config.toml
num_hidden_layers = 8
hidden_size = 256
num_attention_heads = 8
num_key_value_heads = 8
head_dim = 32
intermediate_size = 704
vocab_size = 2048
hidden_act = "swiglu"
norm = "rmsnorm"
norm_place = "pre"
norm_eps = 1e-05
positions = "rope"
rope_theta = 1000000.0
rope_fraction = 1.0
qk_norm = false
attn_scale = 0.177
bias = "none"
tie_word_embeddings = true
parallel_block = false
init = "uniform"
init_std_qkv = 0.04
init_std_o = 0.0
init_std_up = 0.04
init_std_down = 0.0
optimizer = "adamw"
learning_rate = 0.000885
beta1 = 0.9
beta2 = 0.99
weight_decay = 0.22
lr_head = 0.00474
max_grad_norm = 1.0
warmup_steps = 254
schedule = "wsd"
decay_fraction = 0.258
decay_shape = "linear"
final_lr_fraction = 0.0
batch_tokens = 16384
max_seq_len = 512
doc_mask = true
train_tokens = 188700000
max_steps = 11518
dataset = "wikipedia_en"
Each number is 500 + 25 x the weight over its row's rms, rounded and kept within 0 to 999. Layers, rows and columns count from 0. Numbers have three digits each. The size before them is the row's rms in percent of the matrix's.

# layer 4 MLP gate, 704x256, rms 0.0596, rows 585-621, columns 0-127
092:470518494510518512497540501488509512500492474482535489525505525516521513503509500536524514514517528511500527521519473523462492521507485482520515505507549532538472490486502517489518528522520515514559522507513538468518495539543488503521491519514517464488485511470545509490454527528478464498547516479502506478494505459497547470484466485532537497489533493471510551456531508525479518482479
091:534442508508479511512516492524538508463453540498518507507489471489510516556472547474476551509494502524550475525505511499499449480494465491511521524475506519492487478476543448521469519450484494508471514510506513469469473520499480525542529444505503475495517565504489483444449497510493494497500532515527490510486453527490491540430521536473499470533493508500538517489523501490475491510484
095:495506510552499529478450499539478487431453524487497505484537487536514516486431528495517525491505513511524514504489521498482526469481507554500527504519506470476520500539538523474512490485527453505534483514487495524524499492485532483506475521489508473497510501461543488471493514521477497501503523496480481519472519496489464527513487496529517484477546503545526495538482510506484517495524
103:535526540488539497563474508503494478454486498464506472524478498520506535552467506490515534493474488517478485502491521549464476514473476518495468513524519479481509439540535519498458515495495496472549470532463501538515439511478546473514470516480493484488473495470486508477471490516463499526489510507520504510521512504459488508509490506482539527512488524446506482482514461498500497527475
118:513484504477503489532485484517498526469493502481518502482493492497466544557502490463515512513546480531528498509495492478521510464498468534510519553495541503487470496575507466529448493421476549506472503463432503447475490530469517492477538549492496482471480509468496521503476493537468500493473557472524526491468513478535479523451480512495539507543509462518528513503500475528516480506500
101:524504512486572485496537522522526512462464500450525491513450524524484494492493524524496516486469506490543503497509521533505493483524456514478528520510547474496488527508534480503522521487516491505485510503481453517507487481494470451526534526507488498505570500486512481490487521463474510475467538541505512498442526518484489534473515471503465507545494452526536514518525473461515468466530
102:514480529499529536493560518481514502468490516451491508523500532484506531510544480508484490480516477490506538448487482521496471484478471537514511551527549478509537491516486494442510518479571527527533502477458518530488496504514492536461512525476502490488519528510522504470499444491451509524513530484509489502477499508483484506492529500542543496517461547440499513474511526490502486538509
123:526473506476528470486507494508545492464537510496513497541504493505484551536519513470495504482456500486493492478458465492490467491492521508509497524456513580475529525458513510501493515519510444530462485523492496501525551534506492528535486509493487517501499523563498496471468494492541489519509503499505485539493493492444483529514462470488516541462481508507498520464543548519496537486472
097:501498524487493494481489465516486492522507452456505522513487524520519501519487466535510521496473519564463500443505467478472536507455508538482484515561548505454530511538476497508498522536540506469517497511507521531503537484497505503471451550489484496530507476519538470487500451480534485512506518491471512480511534479497530521496444453517506507509483473481481544534508526505525518532530
115:482505500508540500501499509510468496500500499465497571516548492522505474503478502533487527481504516504506500476525499506512518509511510551496489480503498497549537474496484482469488510529503471508527517515483505515562509564552469512496524498502498525531521487519504510497499462527522527486487469488528517525494453485491529479482502491520554560481500519508503479512472458570476491522528
101:504478473522527526502492487497452506487465467508495501501491507510474494510493517507465520560505524506467546511475521528506528503497516525493428507522493481500528472540528533504519498506505477481498442516463497454504488497465520522544451510538544506532470479504480459477474499521482453519482490525490479485478527463483535456489494445504487482488526464495475522500477471504526478540487
091:526505487487481465518475496491476440484534503511514493494492498506511514491494512493477487511495546535503452495496510561462497497466454472446447484521516545492492503490510526497486478506497505488517475491535493526506459502508528488504487531498501478521470516492509508476457519490505489504519463454466468484510541484455512512488474474545545496495538517525501511491501519501480489502484
100:504485510527497487497497504499454481541494481534508568507463500498494513509522507516554485520470502502491511490544506540502538519478445508477483452524497519519477490479528483529498498501499462516493511544514507501452507489487528502484496474516545508517503494482441487460532538505527528472506487506489487522528447519493550469511482502524501458484537484504523493455443485524462488514550
091:544486505495494470468494486526481535494564453477480532485473475514493539524456531501476500510504520505547497499502529475511530473513529494511523519471531530498504477443505495509512503483516512483493493523492470477491476498532544476523511467512487543535466473516522468505450479466554520471519506539477512477515498503514479476477504511517505501497520493516553448523489469504554477514475
098:522472538474501528539493490516485464493490494493545510491484483517469492504448510484514504486464457534490478516482468453496541479544478475516463522513513467459545526505502504512537497514515496508506497430533489557500486487514471469499502503479531490472538491493530514484478529529488478531511518517534513509497482484547495498522489480484506467500506530480518476457570502487538509514454
097:522524503535522515525449495486473501528528493485557476505529542474538524535474473507493529483509479532514484520490494526520472493488532500509507500511470484482527504451470518473503478488519505538527529487524470534531525483560493510509499543491535511558534488489466493507434518542523475535510531542480521521514516543521539491490508448500493477494501534485475517506557486516487503482527
070:528495466554459465457533496518481501496480526499488513554505550521475516460503464525487502493537489454480433508480487531517463488439508528501482474533512478483508494513511513499477492482493509517515507530508498503502504516502460490522482530512524533509468496484484439459471512521448483493513540501494489528484510491514461507492511521500505480508500545552500503449478460505516516475484
095:503543492513515521512552530543465451436503487485506509505530484553488512517462503498518519505522526429520473511501522536457496498483489495441497531534518460501503496506495506547503523494522486500490462526478522518489495533537492440544527563477492493522454512525444480554490500553531544489520517495458458519492500499527517490480495544492507487510501532480494475523540495500508470519495
092:472550517489519502535535507543472524501529552528514505479533475499481514477494473505518492451496509500505467518533482488486509495475547516484521462514500475530483503482525506483484513515484484514469514526492503529470512483524514505497481486453461550497492517452463509528524463551531546484505467497502512512498501508552471489509477531493513490476478517552525539485530527475517494477489
100:445550480505487479477491498547513501469483475521489500518514479464526519469446477486513493511503465515509475523523499547522501518489508475481493566453498526497533460489497519532538491512528502492507516518494509462497508520455504517451487509506470532514574481519535482498508498493550517491504487525476547483479513474539500527466461435491519524505500529481465480524516513506536509461458
093:497502539463522528534451487532511536506491518475555487520476487526557516533496497515510514502501536511475521498504492438512476489478511553478520539549520534503482524502460529504469489465487534508499526512455482479504507486513499479483545513514493526491479511528522481525521462465502485476466512471498513464477468469505461492489471487505466419467548507480484502481524488491513481439500
098:480510548499525494528530472472508541460463504481537492510556502542476488487495523529467483525507475529466483538530492488474509489459501537535471529516500484525512456538464526493519534467484521517495482477520492494498480478520564481522498477459528464532503483506545512514535499481518505531507491475502471515533510538533495508445498549451516547494525468480479520503462502494490524511465
133:507481511485504557465528471537495519454476514484497534544491500527479486502519502549516519530512483526506492502508524524478514529525501492497483515519511454529497502461498481505512485504507502519501498528452491487530485484525514507488511522493518526522480515504480525468486493505476490530490540472530518520500482492499514483487532498507501494510518513496507506492489451488456518522525
100:484489486510514513468517477532510500466531550518515486500512487538523546494501477491508553478485500542499525539487511516490535520506491504466508496477524528532489501521498519506519503507521524518439488515540506491503500503534467480505491524486499519539504533548503488504500528495541519484531525467500475529496516440525498469487490469496527487466487487484493498583489516501496491527475
097:496465486497556530537514491529500508507509504522507505478506500481528503508492502464476463531506518503521496474485511534430493504467459450508472552500512507499520488520489528502533485488464502507522488476515499511490467484469537504470481503504502493448510469544537513482479488501483480487493454517463453479466475492485508481488490513522517489498502468539538506496476478552540488473454
098:562468480480494481467507531529518526490468515518519513510487467487490533499505513483534535487499504510542496467537533498497491505531508550478523505454505462540515462501499481547498483499496537523497541511514458528499508533519509506481477514491494472488495534483506464541522477541545499500493521507508480474490437553487566514519486537485503533512512529522500511479495476503469493524472
098:480492498526500533500499463508489498476499484506517472528551521510453493505536497485535523532485478517530527475487484536502524538498490498461538564530520492524522542446449524539512466535527523508472514514474510508450525533552522460523466512460518490494535535485497539521477474480474521495495472542451502487493453478494495498519475475477497445500536504507504521502496496528517508520515
092:566517480559495558491503551516505550502481421486506471489511544470479482491499492483521517463513505514522530514528518496479463491529489488471508470469496516513508456476520518477499487493501530523493472501495477518482507483526502512498487469515466544520553531507520486543482518547499481487493480489526530515486455519478531480478466510530510494494490523472494504524494502499525465538508
087:517500504493510500518506502504511466524510524481467512483518522511503502544534480516506546475499501503506468483485464493429484489391477492523493534491482475431504505495521516490534529439522490531479458484483513494458522512438496550481461553458512494499500486501516513455542482485499515509516481476511515530475501480487531477488462505515483463520474468441489534500535457483515441477514
087:495527456494500516517475512511510503507465478499454504449459498459476525501492473442521482510469455480513534466483487517490491497555484471502491509476527529488482469537469460523484507499493518519469485515511499483465501487521459491509519454528506500482500549474480497494512520497499518502486503505500495506510483553537497561503544514525517519481514488514495467566535467506489501488513
107:545476520532470477560511485486501510509488505464499518494478494512484496519481504478534511490479491506500487457500509544469475483459450505495506524512485462542482494505488545497520511485531532470509491545498511511466521496517524486517495509483511535501486463497533488506470522479506508505547496560490503510479473532509506492489447488508513523502489516471470485539485516509507563514514
097:480480544485496491456485501499426469506465486490504469494493511444545497547512483513495527534506526507533498472497506445501452469549488450523515519507521493494553471500464528525515488512432475458513538494494517512505490514497467498523518494487486514457482550550538513556484485487481520479490514517564479520487527542545503517473521454504503483505468519505500474503490491494524512535509
090:513527525486529556554531512483439516491491523515489455464511529533485550457490501448532493481494507486543579536531524521467513553525529541504503487496507540498510478513493535553518479452527514544459497465512514479450492495482439486496489540504489494495504485498509481525477512514463502509452517486487463490494505479517515498470468491513510478511544474512470498533497492504528460517536
122:498524460523481519525474520528493503537432483491500533485502533510483506518459478509503502514476495531508482502509484493506472519523485531514493556495503522457483501483499554502546520507517493505500480465499503522529453506481497503515469510503526524502502535502550495479498487454469478490516540562537511537493484463488532542517488436495517498475554517481516474499522488524543521502504
092:525505510549495503503477492518500507497471523485516495551506484533521510519476482498455531498517517494546536505466453473422477503459506494494486484482484560470516506474527496487529496486479525518558561529504446478487492559466503500506501489469500490508473514476538514506483498507496500487560512485519536525512517482505579478500468487559515477459483557497496530486480518565519478490494
111:503506504512529491511482522528518479545521498498455528505488497533525497536469499492467473502465480503527533486511511491445546486548475502459524504538464489541519511545546494519500465525478509443476467509526482450480525533484488481531480454496507478527491479539521518483508481448520395524486484473465476535447480485511518468501489462462535512482539511474493483492470489537496518514501
101:481474490522551523502483488471468496505522517475491514488513511539550512504476474487518478505502501467536541439485471546508456504488482494492468537458515512533498454494482503493495471497530473478501490511498491479490506491493496465470466441507529480479501494510519490520465451469477497469511491552532513468493457517471463472469499492505496520467504503489524498514517474526489493491520
# layer 4 MLP up, 704x256, rms 0.0572, rows 585-620, columns 0-127
087:476495491489511548498518459478555495529489475495531499529510495516524493520559496510511520501511505489519514519518510536512518551532517498502510466511534498514486514512523500519491551532524550523498540511548518465520517510524453508525501517497486484458497520476533523532484519511479469505536493468512514509488510480530510502486517517511525493497506457473496532456550495508505479479453
093:520520469496475536441511467478501562495463513497534491482526493484481455504552517500486512513511503491523531527519505530516465472462521484466501492535536491533481478503516495495507497495532443491536556493452491489479548509487528498481504504497482502473534514488507475505504528525482533458528516481471509485527482542503525512485513508546514547505470472547471509481526498465461462516540
089:482477507509502507467471507504505506494483519522472525468531474494518514494474507483548515471541495479513501524479526487551530515532509532516557507508510454523523512526552511497479505546510467490525455481513508501484529525489484501515532531513505481502502477480505502510522502535505497479497528471496485490520503505488456502521552530495507494529580515499511482519480517454509511463499
099:506482478523481525492506526519492523486529518501506507484484528469504480451490512506442495514504522529483499492530464488506496457504488497498474479458486562501505541455468449455562513494485552588483536468526478479511509480514516535481486478509484530502476501516477518547512499463530489501554457534500523515476461492527503508480486495538498449494471451555487512538478509514481539452521
109:500461542483499546465485542497514524523493510505482488554512528499587516494491505506484536508476505484516477458530555544543520504526532482496497489495493517551563489458509506506537533513500501475499503497486511555515504518537504478519464473510525489515520518529516498454464490438520526480538498500512501494505481545493506500528488490466486484515459505504512498481493490484491477458492
098:495591475533540444494525462493541473504503507496525534475482482472449501494521506483531534505484539492545497521482536526485511518528475512558526493547517452452507516487502480534541452510504518507445454484521498506500496447538466490488506555544472531474526457508495485518520495468499480525487512480505484501479525437485494483472483508497491498512502511536501505464525489511488483526528
105:515495487456502505535500513518504530536486473526510501463524496495503494519498510499517494489521512523511511529477566505511529552496495481494494461482472513526507471487498490462532492466504524510478497503495483420483493485494488493511493524504496527499496536462523517467509522505513469520516468472501542538496492500460524524455517512504493511525492429548494499482492494507529512477448
121:503502529500487528499485503515522511519467504489505482484452509501524491472524476511520485534508459489531511514486512505504494485510515507493528487548499447522507462501515511527485499521455509492521501472523479499492467467492499484500528506493501457488503502477525491511499499522508506500459545483492504471525495529530513464494505525431529477533479511440511518517464438481477437503486
099:508479503498514525512495498481486512497485496534509467489508470523493506463472551476519481504530479461550515533467516524519469483495487471461480470443480498519528472497494494517530488448505566534501489531478487522471507514529480478515473447511496485508511517516491517495483549507486508523488497546519485529460518493490494478518490490548525480455540518547526473528489501520506546480493
119:598511473485475517503484493531511500490477515533510467491488522474491537495518495514495490544481492503517494494491521469480462488498493487513482533496505520454455477489526538513526492450510538512487494501526498468472483454488514490509474499500493487457490529500522500504492507486487444489535536530468505490461507528496491501530426468470435473466499506467521538499523521472519511471442
097:499492480502509503493504472474473476483528489522525511509484474489457504509505514527469538514504508498480515516477508526515508474476525515492475479519466479485486483531550544485480481516510430503459491508472488449465512501501475534539494541478515502487482504497467478459480484458509475506497447491506505472507495465532521455442511475523473483504486467509496499486491473474505462524496
090:504539463533480493535520513510532484485470515483515491496518464489497489460466502507531502528502462503522526496532499440514482472515521548459501511403481506479506482496465478480526534481491481476540533509485524474517515526495496509500459477504498482526518470517508474527496505482508494495534531509516495517518512504541462505496446514500474487511447497477490507537467476540505546487548
097:545525505482511528455516512506522540477481457482551503514509514526523471534474495468514510500473502513491531519498542514501488489522510500497511510507497483543489524495507482501510531494510448514548475478478507486505504521468496476509481560469458512489505532498503550514498489494512502519517522505529536495511516439509487545475530536495476510510531482536513494548534524507517545512533
091:447531531486486507507548472501498492482465511495507472512473527496504519421493488486533507490498484530523510478486462544496520515517484514509471503542492404540498497536452503522504467520470513517522490484488494465518503462484488494504537488468524506512533515492500548486530493556488540518473501501489486462506527529507519498516532490443527541478554531476465518537527497477500533467524
098:501491518468491527506520502545493487522487481495528508507485448498475490488456518483482509468499486536493477525476469458469528451553516507518475535523479495455553499502482512525544467526498502521493485435513499560505475521502477472513486475512531481471536514486533528472483511511510492518476538513509483503481482468496504485508486462482511471491496503486519477498523512500547472493437
095:496530535526502498532459490534494513529514488477554460519512513457532502544480475503507520505499492500525500509520487516502474503502559487515507472552488477505494523451482505469496470497482537538496502486544472536546516476509462505496519531489497517539527504491481505513458522562566500549513510531515508523506524509533541503523493456488505508465478525470465513501533510531464531486543
071:494507486484520532475525520524540511458469509519514550512505513488520532529527524449462518499505480492547513491499485479487498487477466495524514464500513523490528503490528462483526489506498479505500484468500491498491509490512504531525499478515511488466547523500517496495508514474513524507514519505547485514480476478550478538515483488477528520480515470498457518472485500481496479523509
098:509469478476470454494489510436547517473528456485503512485461494516526536454520493501468512510488464521506517484495509453542514475496493503507517499462473501542498507537481460504496506495482497468480527516484513426519501485476475521489511472507489460513527474509494527479470512434453508483462514513523479488503525493472516485508494513510521473487492477464528512516517453536491476490479
094:512490463517507469466514506506520473539507466510526462490469523461485468521521531529512533508503512539493469475485491521542523469499543537510468454504462500500496475517485511463434511477475473478493462496511488516471516482507511486513499468552477487478508574543509450488466472501496484481485481550483502495507508490475502550495484472537501495496503474544519499489476509506493516499490
101:532520477497558483476488474469517492460538494478489538490549527488489502497527505526450506462470517531486496511510490494471468467554503493499498508501489554505458482465505536490531543544480465532518533497499500533504493518514480548511519506532508492512473528513513494502509483498499527531470497518507530520482455503503505527491513506474497488511448534459503522495481486496465533503495
089:516488482522496478474546531511468490512470474528442466483531537443475497513490487494484474516466483467523501513512534552511490521525469442520496476484472470518524456524517497483566522523479482523521471513517478526500472516527507473537473502514524485515529442482513491457493505547478455505530475513493495534480536515493481492511506481511525535519474484482504507501473497538474485535496
095:513470497455537548478504458511508517494520552487542510481538521506474505497482478517489500495541455536500551523499539556483503514507495521512466499479495508473504495527512497526492498497519519472529512460473479472496464477472460488474496521459530512511491506511553518488517495496498509464512482501533477519486528502524530476483511506511505547481513496527498567510480523459505507525513
128:494517527493535549489543493537501501486484523492520526519505496496455477495513516547501542512483517562469492526487541497476548531493500486529468510523475493500477514482465446465502515537490488518508511534467441512510448476531508514493494539508529514530485501500495494456506495509476491539488509501515524524499508475491503533483516529493511484488529515514516492499499469501479514507530
109:499488445512461466515522498545522528512485531504521535484498482504517498470469439460496521489464479529516534520510466501525529490495468512468471515461500497511512496525494511473549502516533527488470483520556519512486471537497500483510501490503500503523469513530506482510502505458563484511543485503489476504485534449510501429455497480512532493517517479504491517574484512518478466512489
096:481490500471538536522503488511507494512525519520510494465517515495508493517489494468495468510498501476502481494487513533469528527475494459512496547499494482542507481534512494526542481495473500518495478488484504489479472462470511520450514500478494518446514508523556504477481488470467492496500434507499456498482468478503500493515535526499482510523521477547520474490473501527535488472460
096:476560498544521482498510540511470487507502488508482533512514517487490466470498509526487499516480528488488551515514492503507486498464518495553514475504509540512490542477527515475502499530577482504532490536506490467516519511517457467520479493517459534501462479505492488469439536512498437487508472518509506493499508464465464487553493485541538494463513507488543484471501533511532511445517
099:512454511501482494531528471464488481458519482507501489482539539506486536508510515507559525504473530492496539499523482503488516522523461500550488508522481498492480544507464501518495540506535568513466518513488492462479488537502458461482482527459493481483524497484504572513468495494462527478488473487473452521496520449486477481526482509508517477460522512511492485536487507505527449448491
090:498519493520527542457481560516487490506525453503479453491495514443492483513504465478538498476528472540451545503520512483516479476525500493474524492505495496521527481464532472494552494504503505497519496519503490488507523490496555536537550494483471538469508506479471474523492498512504547489527480486534532506525501496521506493486524554529494473459493488491495475502487453511543475488502
081:454498532526476470503501522463511569504498518534548477493491505506501515465472519503486460522494487518538536513568547504536504509522518528485532505502531513532514524497521522532498477512479479455508527528496482485517491507556487479526496501523498483500515523494489520510483527480489479473486524509493485482517520494542495540503510480446520551509520498540452477504467500496486495480493
090:531509444476491490511490519525476507452545492495509473530505461480553513508484502512528533537542520533496443496533507557525517470515466483481442454482506445500469508501485511450481504494511537479481470529470551482529487487526481529502479538499484525491493499522480456540503476495521518486543510529485509504444486508484502513476488473512522491493488497494493487490471484501499528487486
098:471501460511530530459487514500478515493495497504506513511523548460527514486487486533450497520521523511473515506504502455515508494541507450507459487472506574417534458518469477494482518502474499526517526472503509520525471511486505520450470509543513508527503528526496508469522517554502471517483521445509491503503536481458503514499495497509498446458489492496536523474519488512520434479524
097:494465499492497532483518490521454505490489493475500525508514470455531509502506444489495510487489507521569482502486504510463512532558485493503525493494485473484560481489453485531528513487453487485518491478444537478494500585494507535537494469473497484478478556520498528516504497500484528553508518527556440495472496504518515495476549489493514462532470530490511530516511481479537507536527
088:507498525509504537529506511446438485508496520490502468472549501522459557510493498492528489479497517529502531505525500476453470501509514493554495498477491497518496471521458489500476513483462486481513542485491517493491491472457501488547546520508500497485464475453509490522487521528497514489465495496492498471519495533567464516512494496485504477507491485533490497498464448525487504553509
133:530514538507525485481513524479474531455511483458507477473492483494554529481508531473517506512469508486481520500482507501502521465469505485497476491505512497540542458522508480497492493460474524500515492532509518483478535492538487477501521475494460486506490477468470510528474493531531524540489508496470489482480472546465501469506477542502471499500466524495500541515483528488442473517487
087:510492473487515508503482497488477497480482515486520506438495496461491507473488510506517478475484510539481473488524508503563471446513469485532420512505491509484496469522456503459478495507532478511485528501491520555562456504562497489495459461530494513529500495503486491464499502524510540515460513507495489499500483521509454499497476502499491513507450470506486488554505518489454533496485
110:510511528506503495476472513510507522478484516518473515439465508495513529458536498496475495503566483526540485489508549484501470486494504536493510485515531523500514512494547446514481458490528504474518527517524499482508513530459492470499517436503477494454485500481521493530478514495575508498495492472559531466506460556527530539457475528508507524506475507491528489517481489495522463492551
# layer 4 MLP down (transposed), 704x256, rms 0.0553, rows 585-620, columns 0-127
098:502496508458470505460457465503555451514481523493492508515506503516520499513572481514474446491502516546530510525532501494519510513541482534486528493515548530519452491531486509486476518506506516474520506518480530473495521487521465520555497497468487449487514481519508494510506506518512477506511461432520518466474505508493490470510512496525462479510530487469508493419542526502463478440489
094:529500442518495506505465510469435478502514484495523469512497517541459543500467489479498467487499511491441486431495422438507499520497519486471490535535524470502503517536497508521521545477507505516524492484484494512505536421528481474454483500521476495566496507477521541512510440546502505506524481487494502512507511508519485463495484494472502505468474520521486485473496515515498496479461
090:495441527460547483493509523477481482557539476526469488491523502499471495517546516468534528530500432532514462465506523471515487505487522463516457500514487541526506516471504468507481484526485484481520510475507479505483502494519441490474554496499496526510503471539491516521509565459565497466481478503476527505520503471519505496496481518447521509501476490494495480487545494469485482505483
100:505569496514495509529487518527463476431502510505498456495467543510523542524477504511461485482493523517494512452473504484484505454521498494551497463480481520515456519511540505459522504500509564547501524466510486469510504471508507526477482499541487490512476512503477503521516524487526480524535492542514479497546470489494483523495499482540482481516513477521515520540469532503474521497491
107:495456499519472499451514542524466485512485516521487496524553529491508471463503439518485554496498477507498522458529483554501494503513499494456517512450474500517500471445477509495487513491472507487487457485469509538527504523495503473490481542468525480526550482507492537477489465482499523541509512481468462533511481545527517508517447456469486468509472520480521464516490506441522501485488
098:523510444486540505493484501530510524509474492526510491500482500459493509487468479487499477497500513492532511476530519490516481479502469533472447423483495439480546517536485498503516494484491469478487478480505502510523572501499480503482480485507506551522485448502497534478484519521559481532501471488481493513485477484461562545463522500455488517510536524477511466497519478501501501493492
103:504509505504481524476468511491494505471522504438462494489466486488510504507510495490504512507514547494515499476470474475504495530459502505517480501504535469511477516502484542465484478527471454504517492469488514538528543470479517513474510481539511481477495476513488490501562446500487505478527503517528473474522507514522498493504500499518491531496499504481462506493485482500480477512547
110:489501479461481503476501502512502483503471491447541525505523430500504500523504484502493512534516481518500497491516490525551535488509496514505502521490507497523457545488497500487512474463508487506505493511511492498502498512513485483501517494478478535455508513536511502465501521493512491500469512464498474539464476506479491476475502495477550513500475507501497513491503474516481479505514
105:510513514477478522507471467503525481519479481391506522507519484493498493484437494505511492509460530532510482473486475470485514517458498507488483491552512515494533521521481501501528519490519517512531485497508502522471506490502492467498448518494498506494504524518501498508526390478506505515513476547482499507521512483465562500497512485529493472481517477528511490527519505535511533498514
108:478505502486540475507512504507494464489487501389535539527530475523493506469490508520498499502482515468525496463518493495519504498482496520504491496505491519541522476487514468481465531521520469518515515488487513509556488561517483492496506491482510510516528468507477486513494485529534535500511491506503500513486458499497532471467520507535532533491504507523512488520466449532492481517494
097:483468495526485519526511438514535469492504509497539512500501497511534513502540519503507455495494495485487462487490481516486488485494473501510559518479471523487464483464513472488480545519490509497477527443486527527529494531516469499492511525512489517452499523518508526481527454473506535463513512495501493531488500484486520507540523500527517509522449477505507498459483503488486455502508
092:517502514505479486515502506526494472454497512480529508473513472469473492451448513517509530506528529507478506467490506511473509494468484508501493502466473522520513495499488499508512500489495472446525464523469524500516503502451491445464469510501496505524501466457504499573477507490530454518488508530491485488516533523490495543457495494526522531512510533455515495518508510498534512474517
098:506531478513504546491500480483506524515510490499528510512528502551470460509495465498502502484485432531513500495478506522460535523487466469508490460505485464492468496467475488468544544542501482520491530473510493517487533476487501484518466493519523487472510485509483519549461506499487527502495475514518482500456511534512529476499479514525525482490515463529475508512513538475523477457453
095:492530488462490490503543472469471510478498506476485501513500527524485515508492443524503531489523461560484496483502476480470508501525490511525453540529553492504467538496519550529497476510485477499518452459517478489535461498537525557513485487481500461495493515488508497482504579521489538506491510503507469454519514473515476516518465467532482508497502527493468514516501528510500518480530
097:476527503475470507513499489499514497478475489553473498527472476490465480493465573454520499521527454516500496494487485477513505490514520499482523495507492509466540499489544516519512478534488506525514461465492506526508488506482455493450491459484506487480500503486505513511473495505472474524536514497515487519497522485495514495511502478506493484504543515466499478466504496477546477530517
101:540483526491461491537463487523489504497546481526512466498536505488487515503535490529467513484508467534482522538537520486512518479545555513524488495501455432526522511499517465551463509483468495504495531498518503462501529478506517504511525521488525530544497452514446491497496501516545495487490484525449475488526564523540518452499534503478489467494501481509450498508486470536497548490535
074:501535488511509467459518506512475515491504510454470459532512555483466486431487521505498491460530450497480469476505498548515487493507496485528485505476512513502507514479523472518494509510498486486503485526510469493530489503533459460476500488519494487508470490523523491542500492501502488514513494490480504533515512551514492503529515524508507499459504465510518455484505535486552535477496
103:497483504496541508485490478499521521511543478522528478549451519472531548497521500496499499533448484506502510491466473477523524525490505466526494486519507529499524467490469471456506493510502512507495482496484472462488474480500483481491499468492459511502554516502538543509477467467445476512494476474547521467494525502462537527521487518527544471513485475539495532511501497550511479454484
098:525471504474510531472479473486552478508492500561462508465462493518530541541470520506501502528486517521482497484463481459498483495518511512517447537490489530452517535505465508520524498504490489526511499521506508502510495515503492553512509476497483502497506508524538508495459522451504475514505501484510500478526481526509547468557487496478474516478530490483475501486471514526480484506541
100:512523546495507528506510503467461503460492490513486543501530517489522533513481501510490547460488516497517499518521501493467462447491492492485509554493488521537473481449514506530542501528509465570518527493486512518507501441501462505432520529499492508522488514487504470508527494472509523516530528461488551500532471463541499490496519479500488495509467569467469540508474490476500523522503
097:493503507505507482497513499480481491518518492453448495489533496511466456512488480490478542460490493486541508447507526533498471548448485491526491498492474505500526541474502546511559555489483502485486479494515488542504493515512530456514497512521518518499508492472509573496482523490518519534495513492491516527499506511487507505506502500494534507499494455487501518550477496512502483518450
096:498469487510485475501468500488501475491503509506520505504490503445474501481531519504518476521552500483489506504513508508479483522440468480498450487494518473441522546480506536518460501497483499498537545483525531470462460547505485523532495471498504487553469488463508540496518505512524457515518466480509460541541524509516487494491487524498506496510500489513512500501511495488539503520450
115:466489492532482456524499531470507493537526474503471492476502512494527492469475494486494473478512510470493508497503470491527481485476496491506509488498504528459499501535498486491495487487497507497490518483543522508491514519483490511507508495522476486480511476503528491518535508507506489453531470497457505497487489503518503503531492503517494487488494474508508502514493513486554481498470
100:474492487495496497492480514528487436475503493546540471498529507507482555470504542500465521530502517522524502550518487499456510528467509484513492444519494483532476560514485528487487536522525496484468485519511457480534520480514503486458489471509488515506533461504488525482476505513534501501538482471505492482473501462529496502505457468513479505476463503492474468526493481497519507499492
101:476510506485500525532466507479497503517496516612466485461492508533488464505483501525480483512511507463492489472475521492494503492513536488507510492500498494519490510516519527556502458524443488523472487461520477503492480471502473487470492482487514517473492515480515528470527480481493523489511497463528499534488458497521492474526598510529527545528500510541524480521494489504517500503524
095:454510514505490480500482506530505500484513463425526523486496486472502518531521477534449496492496481524497506519478498502549495469502489508540460509489543519521510508497521497529535497485505468488549473485529533493499510527480491495510488488456496515559479511451526519493453517512558464452495497513510458476504462466471507479465510516471481498484483520469513476470476499522514485463512
099:491507495500504477504509508521535452464482526532496505494550506487456470467510508501508532528497493507530561455531456442484507498541495488506557518507515457477494511513502505529492495486503502498490453478472485530476539507535530493514507540445480498481496513487549538540505479478470520516499530486500504522490470493524512451553489472515521458466496492495467473528512479474518496477517
093:535490479526498514458505505526481530449504505526478478505486539486493485504511474500493510483485495466464514523501502487518533507526510507508498511520473455498507481487513484521516459500540485444506543482481479496493500497481547503496561492483499523437511471496500492500501511467486512520537481494511517465520525484511492512508483511484470471470508450521472513450533504485460459538494
086:538454542507528477492489496516476491471507510491505487559516493519465517532523468509483467516509518477508506503494497520511470496486520492481496504494499492501504483522489507546491471518531466468508486515495474476502493492524531489502484524510482497482510479503498461542477435523463496521495450489441501506500492496497489489525501519485512511476496456532522487506521485522495510469488
090:490470484510512547471501518499444501502513483481443500512462477522460527516483513527485506532478499487552522507483508516482554462532513498493519457538492484540488521464485502476495514550501522518505507469454487493468545478472502486512458498494455506485517510515535490507520499524451508490470515499512490553465449525511537522500499504477436503542442453536512464506491535479493505516480
101:503475482496530495489482495518484498477488499567517522493497521492528498487507469506476518509497545487456519574512516466498515504541517484528473516491526531451517474480441467478526491493493515500502517509483461505515459510508500499501449526523528498504515539507455487495470501531480460528473528497491484475482544507478501528507469437501544480490505511506534500482500464528490495469494
096:472483573494522525507468499499464520468486497554533496505520497459520500507479522472488530490485516542507476513520478512511485499547493474491508516505479505529533535456481513552530494516516488496481535489497484483510513507524507517503542532512467488505501535516505499511524492459513543506504462490519523500518507500547502486498535480477478499503497539479494520450450531462475484544511
091:516479476498506510470477543496495512491529497542496503493497504497500494510481491540514501502517514469462512483509480470488507505497516520523468486512520540520466473491489500505482494516497474469534536522474521498487496489508518509491508499499477481458464490479502478509466520490534504469506495537488512477523494433551465558503505570490517503520501525522504547512481527506499512522467
121:489509464524446518524469538520489500508442494499495500493520509519459475488480461472513500519482491512505501530512478477508471505532492498505532562464498516490496505481505526502520506489510503500503485508503502520516483487477477509489480499503501503506514516494540497465500519469470478494494516537513502532501488480516514537496478475497544480472550498501541481500530498528535501503498
087:531471507497490527482473485533492491480513468518544526493476505500495541455468523504524508458449540511493495549503490500517473447496498515509451497515489511507496463527493469467490494516519483503493534523483521513517465490525536519488461454501473485485509505494521491507499477511455530527509493495494453469490496489471516489490489503513547534478485467549501515520496540517453496502457
111:477517493471512467480511498485518538516496480469510523517519465504505478524519543504470538508503512521484481506497551509495504510461505554488500495488515558516519537525513502511476521509509574488488493509482486489489501531434495475522537514477454545473531486527487507535464489484561526503519520518497502503484450539508511494478488479487479506526484467515502516537485460492515522497518